From a checkpoint of a small transformer trained on Wikipedia.
Size: 15 layers, 3 heads of 32, vocabulary 2048, 1.5M parameters.
Training: a variant of SOAP for these matrices, 93M tokens, 5986 steps.
Each number is 128 + 24 x the weight over its row's rms, rounded and kept within 0 to 255. Layers, rows and columns count from 0. Numbers have three digits each. The size before them is the row's rms in percent of the matrix's.

# layer 5 attention output (transposed), 96x96, rms 0.329, rows 48-88, columns 0-95
103:108133162151135116106135108155138121112148130144128107090161135130112104168101134131139070140114141132121127104160111141101125116167134117117133148175114086106106119133097145126112136167151109130176119091151128168124167098196112142140095115150113112075129173106120158082129128156152131112
099:143124142136057115118121145123089160100097121110070143096173175159130111147142118198135130153133082176132161130094128105131093136118123141111139124154134135135156115123094129118119149117142111134121133150138128146121136074130150115094109109131150083134114134125155130110173159105157119128
098:156114141145096126065117155154117156146094110134120128093169141152134125092140125076122103161147138111113159145127141136141185151127099143138143113115109126147107131125133125188149089135150141127097088117149102114114110148094114113066093123120150138118149169109087115127155152099108131128
092:112127116119157146162110133139141110088170132137086131160129146154160111108147091114158139168118085138155163102110129155113093101149170134128083163125120138163164104121151164149130174114124145163151114140123149119140097153130180119153126146135158106095134159166137136119082101125122121120
100:105151114122125134114118100104102072090139160106054118140145116106131108116120119116109137113106174156107136133103170106127167121131095113165123098129133105148119166155121150113136169137121117109123111123152078087112102132121106152129150118096129179063112132150102138130103126157145129126
096:152103106131145123106137180137124094160113111133146131108105122137151126142145134126116136171092106106129144125122149098125135104117116101112094104116166077140141138149145075096119140117126145126116084119182108175154133198119178128152127158165146149165155134126143139162154112158136145119
094:173183126177136113144120154133162116114125116128177128139133163135116105115126135078115148154159129173136104148103169145119120152198147117119133154154117116132090099085123132111112131102107120130119101096139118114121121132120120167101156182159140154093146133163127112168138136143132148146
095:139118136159120163118127109096142122112171099129225165146142146152157177130148146116123123118118142128141180113141124123103153099108122130145130133118137115110145129099108122134115087111142101123198110124077099128114132140118120105119130172084119115116118142152140138144153114119154134181
092:151111113147128111119125140114108107115059115109135126156157139123152122123144135153121152119122096143139089146121086143085104143141153108135087135156151086133163173165119130145153109116094104135114133148111128147154114157139136122155117115113111160135153075166102066150129085096104096155
097:147118116147092121143115136097078186113172133166134154135105115115109126119124142155138163138132153157120099158106152087135147088100113092113124099145130146184140093099124164134117132116139119126172092162149129107128133140193099125145156096148123153102107132149133113158125106152104131113
106:143133150134141149139113184107146141116137132138172141166136111142127137131110143127120154130127147139155150129135146123130149130150116090116132111130132127122125149144120164134117118098147157171140088185153156149156138140151100151063188148133112183143154148154130111075181157138087137106
102:117094139144150102108081128082200096152163101112142104152150135148128135110151099157117103110133121128129127124136157117108184134122153092169135100141139143113146093113092141095128155144143128104113126155112096163142121182131094155155128113128167114164168124142147147127121142107125155112
098:121150123139131136114152118145130152145131118109160120143217119091162151114089137124106110119126144192153162151128130131148138159159152093101130124157149140143117098124130125114129139088146120118102185146142158147153092149132081117114091116130125103124082112147137169143152103114109100117
096:116160135104166112068100113151160110136135132122093120175117136113114127153130080123117124115134142147169136137123102122090132141092126168097158142110136127157140158094117116105134147110106109133106144079132130182146156089091097112089170124109119142108127136135133162184160128158124130115
090:151108120122144139135116098140124137148070137134089096149084114162148146089143118145180118121183108121109115130132161094165138139101113152119180091124127113144086157101115128107157091173107126132128160137170108098121091127135145121169134127108163120143109104138125140104148095143152149128
100:174094126107116072144125116105129156156158132134109141089121176124106142118147085111131132145153122174128169100177126138140140137147155143115149096112078114120127126140102115174124084146085158125141073101142155147163131138095125131138148102128126128123138092114139116146128127148116151077
100:141138109118107131156152116127144110108123126071099196098080094117116132120095131145107132118180072138145111123112174122083122143149150162137151172177121118137102147141131166123138136131149142101138134133144155128102104143132152150129158122089098132113103113140129165162118159091132128140
107:168126155093152086175121159102166126108128168082106128166163142129129110127124129206168137152116106135139159142069130178144169149102144151148157134112121133111114104096136121125144103135121118146144122129114128115149118128135151147141123102100086168133132122110093110134160113137109133141
110:146145113107124141136140083152151114111174147137100126141138125140120123123074136077148156122130148147104136103075152112124120070121118133123160118134103154124141098109140093187151105171141148152150097102156118125138136150152111102148121117124146099113155142162126184108071137122148125104
112:107161158177107127104136117150154089128176161171156147110118119095134131128128118180156094129135153161129121110156127100136150078147108132106102104172107134135126143123112130117135116138119100138175107120143142100118138149138096118196161153134137105129157100127108159104093114149135164103
108:105146141091147086150167134108121138151083061134075123153131169107159087143102177138088119117079136140120146129094152137122134131154141104109132110161109124152099128133128157107111153145127142135146155130127121127109133099103097132151148121099157145171103092121173151128127132099150103124
112:151123124105110098163066150096143122122100123123082099133152129104111085156144135126109087136121160121124156120137168170109141124138142143139160123126131115106146172166133148153097117161118123085171145135109088128141139140096117127122179123126140133104129134159152116152122150139080065147
094:100112156145102143134115160143141123117143115099127142164185137166122125125118123139129159115118107123124124115098092123093180116138078105104117152172112131094155141145152160099143144142123122161108144085101114119131125096141127169096183166136156097120087100102129167144133097149154104141
096:131142123116131142077137115193093152199132143130126081144139117101078171145125138145176106153144134123174139100133115125129101119118108119144124116141167077096109157113137116104138110134139138175134113123140138103137145128131128110138123163117151114114163100128138178113154121109151126176
099:148138160145144122134093165112140096137127151148071142104113115088159129153069110101111132157125151121149098142082121108082134106105114195133137133142098119112120091116124154130134080140134159150128134118112115165108105128101136115150157134089134141125130173120106115111140088173147146118
095:102143077132069158119122132160135151115108138120127120133121104123168178154099086104101130140114125097152176119118178143119161132148125130136094108103097082107125116151138139128142134164121136099105133125149048107126099149127165151167128113125159123154141109145121128150117126099112139151
092:124166107129119075076104122124174107149104110117087140100165124150144112108152128139113113119118111095110135099140134099147149115094125164082147097172161116124115091128088154175161129074134123156144102118121127150103133152118144156102140136130116118134111122094173131145110173107131121132
099:153108137098165128171144136084108134167136140131094171114112085126107150131124151116133130136136111093121141132157147105133088137101170108092140114096112078129107147144143071126112143137097140149109179160095099143124113092131141168196146130128129117149165139120115143118163136123132117120
093:124107114089123136120148128126134124113138181133095117124142136124143152066115127180109149111116151077114138104119106075121145107119123114104138132120125129115135124102114145063086149170092138113136206110165129090140127154115123100116104149135144091151098135119119115116153160156120130107
092:152120074107150151167149116114129160091126101115128129139176104147148111122132143102119145139130101145181142175110149088145178111159131104146135134151136135153118078127178095126111132113115101108126153163147146105150144120121107176122104113115160105070110121131095107141125118095144113132
097:142100137117096123110162182115153090099109149091149172148081155138130139121142145130149123119075124140118178133153121117126141155140112152111149125106147097106117106118136082183178152136152103147128125104116070128126145145110148099099126126113118162085132110111121116154112121100120114093
100:123133096099135127125168121159160132083117102079095090141139138128117107157145144105142133115117173106130156111115146116148122171177125148138170139130183129128135126110127122119121101148140126099102128106102113116149129168176112142138111159164106168111178120089121135123135075131108168108
094:136132137156177155169158126143081144149118083121098149100139128168142115136154116149146136139162113108079125116123162109137146132116144186146148133112089114160117172172102075133142130145140143114113140107172139144121137130124102138110111152101148126067154107117149088133125146118131156116
110:108141111135111128103121123123125167147197148134127153150134081104123135157082129137150175142103160120090131125115126102147161107113102130082152109119170137149140135134127079112133119147162150124122104128136157075102148120131167100108111150124140139109119113070098168128130161102145158145
104:119142147159116136174155106129161163115088107141179111108170138122125092132130140120145108137095130104147136141120165153134085143144159100064130125147154108113151132115145095125133118100166117136174130116122131166062069100147117115114098119122092106141119122144121118154160123139120146130
101:150109122123169128083135093130128111116120142147120100176110120121149124122143165143089130111107137107153109117121145155110128159120150119103136107138128116140166163169129114110170145150135106138073101160123100091130100119133125104130167131099137174121125042182100126129118127131118110092
099:116128121143105073137142091106096142114148103103079167125164126151133182114149141127141133132093109099139131162102155181104103134131138092108187134123128153119117159155133175108121132138136124142115099154173156141128099110120144145130147136123071108148140135119149074156126105132146130119
100:165140119130122116130133113159117170168133145120179159102166169138143146097126110154075125106139114120117156091122164158118173149113128146140175159145123134130154075142130133123124110087114092134124137102119113151149150112124120102149175114086085122125096150129100092121152142130155099115
098:150132097102124134136123114161153087199127130124153166144103148181132133110120118137132158127093134132160157106108169147112110128177111126098137125098165124119142080114120148149112158140131101118124135133110160115112141133164080100149090144133160154120142077129120142125130125069154147142
095:124123098095175121129156144112099094086128126107136127071110147118165141126095111123115109149116104102111150167094125121106094167100060181102123147135142133164146109129128128112142141133143133165169132120098110097139137117184133097129137144129102159103135131128170114122145111141165140111
096:161135122132144124116111152120157117115103142141136121166138122089115125135157123118090136139154176115104112123104122168130116151160155060108149160128165126157100119136156161180129109132080188184145116141116181141107101075153122136117154137121133103124096117130130118145121138128122142103
# layer 5 attention value, 96x96, rms 0.366, rows 49-88, columns 0-95
104:127123153096146126171091105158093152104144141144086160163135135116081097142139124078139155087155095073109087166098127104138134151120114128094114096141163115146116118130121140108108103191112126137124117113149117139143144147171136084099114122148137137151132139104148144139138143104110097130
092:138103142121105094121115098129120133136193115126132101151153086113127122131097116158152092139110132113169096081170147092163174095129080165126161117110169120117157103107122114115099163156108123137136142085137157111161149128155128119077116117116102124149144123112139151116117123135106119165
093:118144158135106095146164135173139141087137135051101117140144115123114118131153122145152085128119112131128155166106130104103095137131114111090102148145120122131126110086116127162145110138133133137157089192136112131124117114090072117121125164161105093096108096099147145129146121103162130111
108:129121082145095120121137126131136115151118173125102141097135113115113138106119138145119119100090120138078120158091136128124152122103120120082158126124105073133168102131125127103140206158138122119119151159116146093135155145112143137136117090161123103098116077141081113102095151154127147090
106:134179168185110142127085132136122136128139112107128128108130115120064137097109114128110125127076124169168167109164140149117078110094146132142147132109169151121145137140114118120111100089138088126125131109140116116090100143104128141112141124147158121110197147128097109121169118143132142110
094:096133125165156131108156175171116172111167125108145100109144074126078145119158129155140144138141129152113125158156110142128168117134149134115129148119138201142143076132144101133087143157152142107155163142163131086132145120099124151115118112092124140124120103127132144140142147120110114174
095:123089141116158118091093134124174110101103131122123149138106120135122121152120121119089122142145131098108178125165146164100102083147131135159158141151130152151123133129172160121113084098155136102164121090092136135155146127105101132080101123133126108121076104161150137170142096133154123161
088:136109152143106094163129128149135089161110112122122143128148102132074164110114147130135139127180187157133127162130165187127133167109112101154122119132161144098114126087151120146109096138127123100107089152133112142111125142134140106153102150134118118137121117125181110143118152088119125060
093:120178096121179132134116094151130124163132141147122161132146110114148147112144148122115139116154128121133160179125139126085163123116152152095150169172068127138113121116131107121121112186125137112142151134143140120100094108144145091113142107170118134118136099111090099125137170084140090169
107:139140116162178135133090141169143100148120119133113100119164132089138160093124118169127129137145105148131130106124104142111132113104221108166136146111151163095162149088144127139129126158137157106154162138121150136168136136123130147119106132152121165126093097098113120094143141106112138170
104:107148146134149117125120118122114088140111078105126081084152087139142088110130147090144080139124149116130125100120135128096097136097162165124124124156156123160125130125170166121120169111144100131095136101143133106146146176141097170093127156168130105129127142100099151099112138111109112084
091:130163154141114126160170156146168122167144115169139112153122118118130136098136120100109115180148142125125108166082087109150134126093084153095112108101127175190125147138126143093113126129114130105101118126144137116142125129148135127105137150075181109132100114102103135116137146146152081131
094:106121128170131158090139136166144155143121087155134106107122136124092137114141133142125184172118105115100101131104124123117116143140144143077106073161156112129091108131086090127159145126114102140111091135084137119132145133123148109130089125149138096161112103166100124130087110168087126111
092:140132113119122149101124108082103126167139144130149124136130100119150142146108161174137122118121140132156073173116152096127124131161094152147137087152130086142111114112116159140082175087154117122144141106142080141131134109140159118109120109156118123113167166075125106150108078127124157102
090:099126123125157137101099096080099124088127106155099114151149133099146143111116105104120129143164126152145159121186104138133147119097161141088150118143122110132120114118078095205114146119157166128098131079178136111124097117113084127134115144147118144127138143095136134121119112097127104138
103:109171078136142153141169133148146121086166079144133100097175101106128132131137110181122148151128117127151126116135132139164143125127107111117138122128130133077078099121123131125088090163143114119137120120154156096105128125083172108114133128117172122134098124094148108088175108130136108121
114:117136090137126091103119122155161121163107104129150091109162113113160146141140141181102114141121123100119100133134145117152147149175132149144154190090082109152106125177140134142127180107126146100119156142089129120119114141137121147113148162112103144175116130132116138089073128151145123137
112:138169072143110136155124158133135091157111162135091170139098152132098118120093112144117082132157163123151091122140131132105136141088133119158140151116173136158111140126130139084154141163085089104156156120136140132088129133127131121136149118140168113111142103132156145122139096172106112078
118:126130090109170137172148129162079136150121138131108155166095137146133130133102104136131161119179135140122088152121101134147189106130164117139118111136160117169162130136105124106149080165153120096124137116176113126120143127146131105139094130122110123082135123125151182154098113167118127109
109:113111102122127156135145160110164190148130122123118137101151125155095148118119139145154110159072118159153160165086169119139072150165095123135136148133162091112081155099169096157149128144150141113125138114123122126145140102121092102138131139091158114115125139131102122166129100108102110127
125:107164106122116148115133095108144128136117144104109115096155130136109142106155140151137073176102107168098157174092119125163090129128122132130139126113110147105130137146135105126172132153122179117083119118115129140119148116150151095111200108090158135154131081144114111134141176113122139157
091:134071116106172152128128129070142130113135124122138155130118127128140154115120104115133138139102175102152103123074106143135087120168163141130128164117150127108128146129099152139110126146111166116108181119108130126111125116056153082175111155093116164130155140140135124159111087124129134111
103:153141145136128123144142137153129110125148103104131139185072120156156102097153100112142108086136170160094124143143107146111153123122110103140113144114141089162148153109136151156082098121122139109091119108154148141143155080132122105140106145142159111142109154107142187166135112154158169108
103:133136132109103136080121139139113144170149133120133077113148154097136150103091129156114153111154110145126160106119139115090114154163166113153140156110128115103102136163141141115156130188158105092153159099125110077066126106146165114136140140097111134125165145104136106083138133148137129140
088:114164152123108181120126139111110135109118135132143133089102097185131130121091163156138103129129165114110149112125134182130137116145173136147111090160118128109134078103146129149146124171114172149106141142111141121084135142145112095134117137098116123158056121132158129153139079147128139127
090:159153128097148182154092152153121129124122120119131159107139117146146141143134106105133148153104109112138111137131137109110112176131060103125085153113121126145097069124152099134148095131154136109128127152159113103137074146111138128129173142088140148118120072134118135176166119105129153145
099:125129185133112078097147190148140108119163165119129090136143143135123121149106142143095112179152119109130138158168169127118121125172126148124116114163172116115115159132125111114149142124137139125100119132110098132180132146148131098119133102138141116172121165098175140113151142108117088167
091:067109140100110115160096092142121129121126161151149103105134111140114112143125127123144131129159120103137165118152134074101124120142143130120126113110166102133136155127120131149177133137177168092145138115086133138146095129076107110137063123138134106171167087155128115153104086131139116119
096:093148106122117090118104106088139149108107154162155148088150138123129151163168096157122139154094158124120110104134136133121126151102141109170142113126161119095077160110117143129073156106138133135154137163109157123116173122145107099129130068102142128140096100128135098165125107141095108147
099:125103130180140107103079140100110124132150125108099161164150159159164148163126170151145092139155158100135111109116113133133162154110090136109139132125079111111126126109113103140160174154114132118126143156162132103104151168101081150104141129138135133154108097173143112093121123114126098103
104:155133124152115121166156133125149129138106129174110120166084111113143149101170170113133082121097181135156137132132088107136151144117092139131151152111113136129128113094112116136113156180130145159144136172098121121141143128152080158139139164079135109183098095118110112139114117129161124140
090:113123153083130146121138148167136088138113145155116097110094153103139113117171122130136174172105130150144137101126138158129148147119104114123112102118121119144119170112152160119154140144139098139129086099124141118131147167083137136118153144162151116109096070096117110159096142179075137162
121:127182081147136125134106148122133122142186154128132150143100116139116137132134123090112112105172177114145083122164125130088127158167133128087119156169162103115138122105133153140122108142137156117156144104127116148133145163125084102135113156192136127120134103089130175117091134141129126103
105:133112119117101099131129173113143149136134120101129100130157115143108153145151112111139154103109083174114154157139134109125127103150118131144117129130132146113146110108122136075090142086070119126159149129126095097135124124128132135150140176120200128133104124182160090133118097095084154162
103:096123111118137102136121175124146156122088133082121094148109158153157156109100156116181110091143151099152138171109149137152132142101157136128113088118156104120109131106167110149120062127140156139124115153100143166143148147119106098060139141111121112094121115139121128119142114090137123123
108:149121129117116114099143135141156155116106083119127087096158085156101173180129132151097151160106109105153146101173133143135130124152127125131145136137123178125126143110132153119122123139120150137131119107106142161149084115123175125082170136068142181127122134114093084148139111123101107127
111:150128149169162146121103076142147133135100067148155126115165153129136126127096125146163113106138096117130119105164155155134119127134146159148144164078132111122127117156155208106120142119111096114181135113118103132140110146113135124166144135144112138168140148135128119119115110080090145154
100:122128128141173128154092157126141133124116108124144165155133096143131122175115136120149113144129169128116138113111145136106135118099067124135138133125185091115157071111132146170082141175112127137137141129101187126167132153159085134146107136136152077114132131111168111128117089105136121122
099:155117173121094112111100207170106138140164113136126129120145125112159146111133136124160117146118156103168152142147115139148113106120105141123156117074141174083128147155115146143118164152172131103162162154149131090086128112110099151104116126152131169124122111105125118125135086130117132144
093:133116116127107140144128154096138141130143096097129132188150145098096111125138098090112117121151096171118154146148136100149096144144137164163128181143148141140089071154138110129082103105103146125137151121127134172114074100127112097120143115118135122140133132100129090136113182098099124109
# layer 5 attention query, 96x96, rms 0.385, rows 64-95, columns 0-95
090:136140136111136118129115116163114131146094129111120118155150143116072140122153131119176139142069164079082139164106174098153095100100146128156140136114095117123097121132115136130111104139124175154128145092134150088101125110136152131147082148151146110162149103118114149095167089142131112145
087:090117136128144091138124140081141130129167131155151113137113147109151119108139159186136177154152101118105108097162111180092161093132109119092112117121126117133127116163128125125162148139105144170090103117130132141160103107142144145112152112106117132157077112167127135168152105142126172153
096:060149157098083127168143132153151122132049125157120133107143122118097094125126082104141108115153132099144098155122152143117150148136113172129148109122115078115118120120205116172118143122113139149111134153128139146149177099149118103119139096130139109125137144136110119123138131138147120131
097:120116114123135139144114082127147131093161089111167127104148126094140122107131093131165103096133124117154119084148085124102118117159094141108146109152144141089129129111148086114135109172132094100118085125102111157136124117126115094130091113157148101177095153130119136154150078088100120155
103:110132134135062103076145134081124130138119133114117107143153150152133136153148100155094134136135133184103113167127126159101151130128120098190098132115142145137123158107151168071135130126126133150127103116172187145166117126162148138130130141123101134128151138144111105090109104156108112131
105:139077123133152100097128091092125098136145113119150122111124142090131066134159105135137130123146112162109111156140132113144157157148142105125151105136134148098129087140121115135110127177168101106140125151131119190100128054119144164147146150100141114141098118160124090135153098131117103108
092:109110103109152104150137083182113110135127086115127111143151131130076129116132103143163117133097167165155162117142093150098138106152099091168082126148131132137155149108113156094108185105161080113142106156106140133157130119147139102119109148090134130119150117096131152118126157108125138114
099:134119095125151127159100116148163121151098116140112138111136136134138117093105094104129109130092098129081123080159113109134139112120126099139135109138099106081142115117164109148073118130140166134113138148085095130098157107103102119102161109127117155081118129099129121140150171203099119132
106:135105120137118127158147168104163130157091134094118154150162157115129156069154071151124136128101126138111158177089103111152117131128145095137105169120095140116126103138131091096156165125137159152125147132109109134110158153160144149106120112116120128129103185104135101162144149137137097099
104:127101113120121103123103132107119130119140123136173120115116142111062135124158132136142143118119127119155163122106146169150141066166116161156105155120118089151145102132080108128116107130137111139140132130099111136090109105079155130128103087100126158187175159117124155174127147134112135161
118:143130122134097154141160133161122178114087109133108159100160100098136127136137099159158120111138104077157140096135127126129159163160166105112146160131119143099163088121104145147127125076112142128124110150147106128145117135127132129122176133149130129156129106136110106148162126103061086173
099:110148074118096098126150117123107156125107118084121057160131164091145129141173099130101079185127126160138162164120111132137116121098147149118101110161148144137120139123145144125134114142115136129109129103120127128111103156141134109139168096128135136188090133142129133131136143123095101184
097:142122139150113116081110152117131161131114119143120114098150208110139139100121144176111084124103125131146160103139149130138131164104142115123082126142177122113109114090093118156081127133144111107120100155134099145136079155161099084116135136118170146100125136119146107110148150162115145147
101:141148135071106086163142140106097084169151110119099119098149104135155129137113141153094092117154110156131107131092095138133137101159129124145124148157147094168108104126111105170089140090085127104113083131156126143150122099129136121112117136116151097157127112168150156152150134130165103122
101:115135132153095121166119079187091110144135124135122126189106156088138156147114101127152142116149125168102136140146134138131151113147094138119123127083131089132108190170151130123125106123144162123129124183125135131138168138120165115117112112185139103110109146158124136164159125146121135140
096:152170108115128156104135146119130106137118153142156118123137132100097141135196114109067130100147103122131110110157151106106120049105107139100154092131118116164170119134125104094155115136114105121111100098160152131082107159137114099151084109149111127126110133151129118117120093152104126139
106:103130165108149128121128149110128092113117103070079110104129145072138084143122102143117145161088107164136118138152080115150133109133135092117139094142103136143124137116136117136083112121186133097111157082115104099109076120100119126153118113139159094120149114128134115137116134149119132177
102:158117146089108116085134137135131168162151102128137129135122096123113148145126117125118096141170150073133150139105165152083110154092115146149105143107153093143122148171084096148117084131141140123125102129135131111147119125181146114187144136131129166161137109124139166082127169134131146136
099:122154127118164153140133134114093115160088184098098138133130127139132155153119123128125109100086119106095134142118148133176135098144125111142162129130091137180118098122114128116125134106152141149137177149098117145132102090128126161099145101132128095052126138109155116156126108189151104135
084:087138155134109125107163113099127098110126126133089131142125156127093124176120119090101134141097148157134183129103144172104145160163150128125099128121146180118134151100089171120143134133087099099157144126109143132161157100178102148156129137170115144117140131141102152148142126130164151145
090:130137121136104128120099157140148130182139115141133137116135156097141138128144156152127132115130116123148150091183114139084127100098112155142140116097219128127139129153100142131118120147111111126147127136162151170104124170148101115086096106105067106153120116155122137145124111094074121124
094:110145119092100157101141132121091117132154131106093164107115167124119133137130137176150097120096096125099148114132103195092132135117112129148122127132134088156106105160163116180139163099108112124086157147131136097099144145089148139113139135133154135162116127120105143082108150133091136170
107:126138107135148114158076123111150121162143085175169157129127099107107135120178120124133138102133165131122128107126161126090133165138168152084103109124105141090101093135115126181126118155114182122122114144090167086138142114129136126105125108091098158127091130135092112154130138138126144137
083:140145112104098120110147154162158091136130119169107156151107121156118136112105148126129135114191106152119090137111157130152100127074144156118095124099163111088154125140109069118139115160125153129137162091137154075090149128143141116099134134143119151120136145153084136159128103148108107100
107:087165125139137123140060092106182137124133119107109189190118115131119110130140124133113146154118099127141131130123170157151128112156132119112125135167202140100131088072150117122159120157147124105089114130115094137141143125129115108156116146126132101108095136122132143104141163122128112116
106:160119113175133146138155133129104116100144155118109113123140110126114112127092160143095103132125154124132103156144155090094122105174130141143166126137127113111123107152118144126161137153121118121114062126086099192119090139142120093175141119084101131120099142073120086132146130109169112128
112:152111119117135155116194104166121121181127090106103114137115148153155122140094106156140136146098152136094134132121185105164130108155114138126126108169115080135149142120089125146158134062094159153114119111187155140165121124121120149128141107117137148105133114149161130115114125102131138140
106:104105126163107212125125146162074101159141163124126130163120122113133072086115137096087143112127127101126144136129089154113133153144111144105106160140129150121140108084109138150110105120168133118129127088164099113114120116096105118114151131128132121108098123158138160129113090138110150088
109:121155155136128170119115157181121136109128139141124128150099123141166120150115154131176070127126167147098088104159116106106154122151120115139117124167076088128132126130119136148140106159149162150123114110150155128118117130166131134152111137145158128125102191112090185117105101117099131097
104:127117142149094121125132173115116183086135104115135139111141162123145151151135151126128100152097089123140086144109128107098145125089067159113111131122097117122102096139111117116148162108121136098112117124123157133206119130111117127146138137146090151097157151182111134150169118155124097111
108:132123099175150153113133086117092153143163157114127148130105091103101181147141123117167155171150113139109117094120141148100165083106133144167107139119126117126125111105168122101105098126126077159097165143154142097121105138139139088102090168131154122104107116124139119133168110120129123119
097:138160089170087140156125093154122130113087152097115136105107099135100094115154118100165110123096144143138177126093102094100134091129162133148120136127151120119147153116114164105116136123144170111114137181145097120121143152117114156139121144137131097148116154160119108123114192159170103129
# layer 5 attention key, 96x96, rms 0.405, rows 64-95, columns 0-95
075:144152143181141123124129121117131101113139136147136136124172178125124092141176129144092155100175137129139117084124130145127107116123109111122136102109093089142152152133108119057094149123112117133122187146136148108169125144140126159133149168142091155137160190126109130109140142129103147128
083:094121083144140168155117135119127106150158096153114165137130131112189126128119111108158138108138100168159098108099127102130143117154130128083114112111104141131152107129104161184165069128141149111145151121146125166064120130134117135091108137131117145093136136113135120137158112152157115089
090:130125113106146124098096111095154152103131132124134127133176164119133150154125151176174141146140137146165172107124166135184169136157145125114109084121129159178123117098106160080132153152131131143132135131121140175170086163100135151153099160121140123150102126132154138131139142121137137150
080:116130086168140139139103089160065133119105097132107132138154120132138108152125163150152121164136080092104109130149133169134166138123099112079120131088098134128128126101121152169139111141122127110101116163142145087142107128133150130177124160084110130157115142097134086126118116141110159093
105:173117111115141168092118123134136129106110103127118128120117156141116126124157127145151124099154174156137142107102183121174132145136105175114138125118127082156139137180117170182085144143167090137135129151140147127122165152125161105126106128156126129098172166108134135109127127084163147122
093:146092119113142166091106132139128158086133137113125144124132100163145110135133108116098112112117165128091128139094100109089159117126144080151147129129098091122118141065096167117152113120132105129152116121104136132181154109115135102144121062134106169129114143085111143111177094125114134134
097:155138174116144156103118105164131118136109132102121175129190122101184126158124120135121176080113155134129111133097136156144153122153134163089138117158106133126146083132154130148134137108164119132148153126163128153117114143147185111115138146125141131135101132143101117123152102158119162066
092:154124125126119139126155109126136093129160161154175159120110163158070141169112173156147147136183130143108109134154169123124118100147148155100127121139145113154121150128095132088127173112104133126116168112121157150147142125137107132141151102174122122156116103179145182150099125138111151129
105:101086141121114098147142108089154109143131112109127118138115093167102137080147171130135136169106166129171120100131077152104146154121086128150160162087151119111111115145135139136113134117119128133130100060130106142102147130101167159115119131155112138136080116121109148123115078112120126163
104:159136133159094099124177112118104185105097066112108139125129153124167107117122158105088148109136134142105111181081146143125093163093131126161151107119141139157132164121158095159166170145146142120119108156116097082125117122135146143156132134120161149102154129114125122148119127114126131118
115:144131135089119107168042165117141114151129139118066108122104144141112129148087132174136133063160149116148161135129127144091132161108118140129091128139111094109101129145120142134177117140161149137115117126136139135112122146149125144132104139113129122147068155163143130127140131106119087110
103:147104116115115130179109119142125148119126124153141138116140101135128128111137125134147166145130128103106161134124088175130071153137118145084090153127120109120168144123088141152160156117130100114087108102109110120066120132105144121128113165167141125140175152108146076144082151147102087121
099:117118151096159156131121100131124101158090169137108118114125085086125157142157134117115153105149111113112123155149121141099136141028131146144125176134125126124137134108136144085159166095106154088122159114111105141144124133116140111135146122132121099130146103163151095152131153140126070131
095:117117146143119158112098153122119125129124082087157146151130165117125097116131137139109137153143151136110101117161186077126171156124124117107094122113102128144135105091111104180135166107126137139174135088114143145115172108129064118150152114139112108130134100134126103093117179095123118118
092:146121143141122151123106113176120157157119147115095144153110135148153168123086131125104163152176103143123154113171077075109140093173159121112129160123139080152159125117141105152118120125165142133105149131109105103121111155155135132153123180127112152121104088087121135102093126111131122125
096:144093110124145099095137097083109134094101126133107094109131143101131098103096134145130099163108105093103155159119120108100100122158152099128157131107125151135081142124112139139146151190085140112101096104099153105104149080113110107152140164091099126120155138156121115126138103161104130145
081:108152154143094110157105111147163123156157134121133135115124085137131138077142099076116135091106121144142114162128072139090117122112137091110134117108116118147110139108132123089161109166141188130134113153108136176138142101132115172067144115128107131153153145132102122148170123155134122103
095:171100103125144127123108146103095145143104129123113114129094131151112108119177115107154180101119123146118134115120167126162139079142111143128097098103102137126192146123132117173128170104142200183140121145151111136111112158131147091127123101145158137145130127139140100091099146134137124140
096:151107139138132086114146136090144125100128084130163095100089102151099133132126098127148179137142121107119117140163109132103161129169103086159134137125176122161084150137163115128157148134111159111138098115096127099102173115117154123125194120131091138121093133099112126118104119125130113159
101:102148104131153166158145169158118145107109151182128086111165111149168119151117126160134117143162149134116103099141181141137124124114132152091104151130124089087133144148167133130104105120142098150123091152154122119119139131111140077111093103111137124106122124129133086082115136153137143071
088:139184115124124107166115028118145150121141114127156147125159159135131149113124120120102159154159123132113119142125151116096168160113133132103120115173129124114168134104125123089142129152122122136132143101118146123104180097111124113117091119133175126091122156121091098100144097155134114097
115:151148079098115149145108115148050145160135080124086133150119146162105134140133132160126133152096153133113174140147161119137130141122107146115167122122092145114128187114148111137116123120093174125123142133170121150117088130150131069150117136122121098109124114128182109139119122112124105124
103:142113118142122134146171148115126128133137107152089165152110164141129131132104106127155146099142143160154086114155157151136095067107139108184125138116090118139148098117088151121183155129121132137134090096126128128106097112142126122163122163124152159103115119146142150120146079156085166107
132:140127119117121146077167149175173121137117133167093158117147101117136134149105141145109140117169149105143121132131110123149142140120133159126118162044145115101146116139113153116139120169104130147153157145163158141161140140150089073102104123136133115149133168142119128142118158105121175095
102:110086109129092117107150107116160098100099108153139102138153090138119134140138091123118125097138141131116121116128150126100150154132117121130089169142093105126187177108147154126119132111101127167127131139153125136112100155113130095138109188163180161110115139161160100087166141128141153106
104:120130145149133089132140133120127102102119141135107123138111098101143138081113099167135124083175128141132131159065154159121155117118128157073135115140089091160134095152144126170120111120120119174150073094147121156173123093115131118141098125091100117131137148133124113130108141173131151125
109:107072126076099121124128094129137122163170126088117113087124140159142112137153145112172158108123129148110158152090143082149095111131098112127108151120135131122153136139150126149108122101137097135130164136109144155106121119106079116166138151086081089173125088107125127157140125134117142099
104:165122102111095141099117127153122151145123121161144109161120110102158111119109151152102113134148165156136134124093150119126167107134137161097134155159161123115092127111085116112115124098078107109119121170139130137086130159183135101135142141142169123150130139149137163141171159199132137138
103:170150132125144109140111119181119105166080137114108138134112133113098133107115115116140130138120076149123139129096110093133140123132106129126165097084141089106099150144122189086104156103098115144120112175146145132173098130127114114190116132154142108136122099129159140102139129134135163084
105:132159117090151117142091103128161120149121100162103086129107148137149113103161040114117126140143142134117091105147149153114107124152189114120126120100127151176130131159118140137112142150125161116145109129131150173112130136155148133181120133110109100128166096139166130098132172122125119147
098:115082132158139124145099117140145145120112124161077143127131132153104157172105129148091130114118098115111105143145112081126131087138105116085165111133128164163078117103109130146114117089111172182123104155097093114086146129144118113136131124141123170091142141113084115120141143109113093134
095:121153129107135094134124148126161086134111126141141100150116129095125150141098160140095121141125145137143146159129115130091136094126123107120109139138157118148108147123127118084116111158180084156151133104145079155126151101130167123139100202173162130090086126101120105106157145093109161133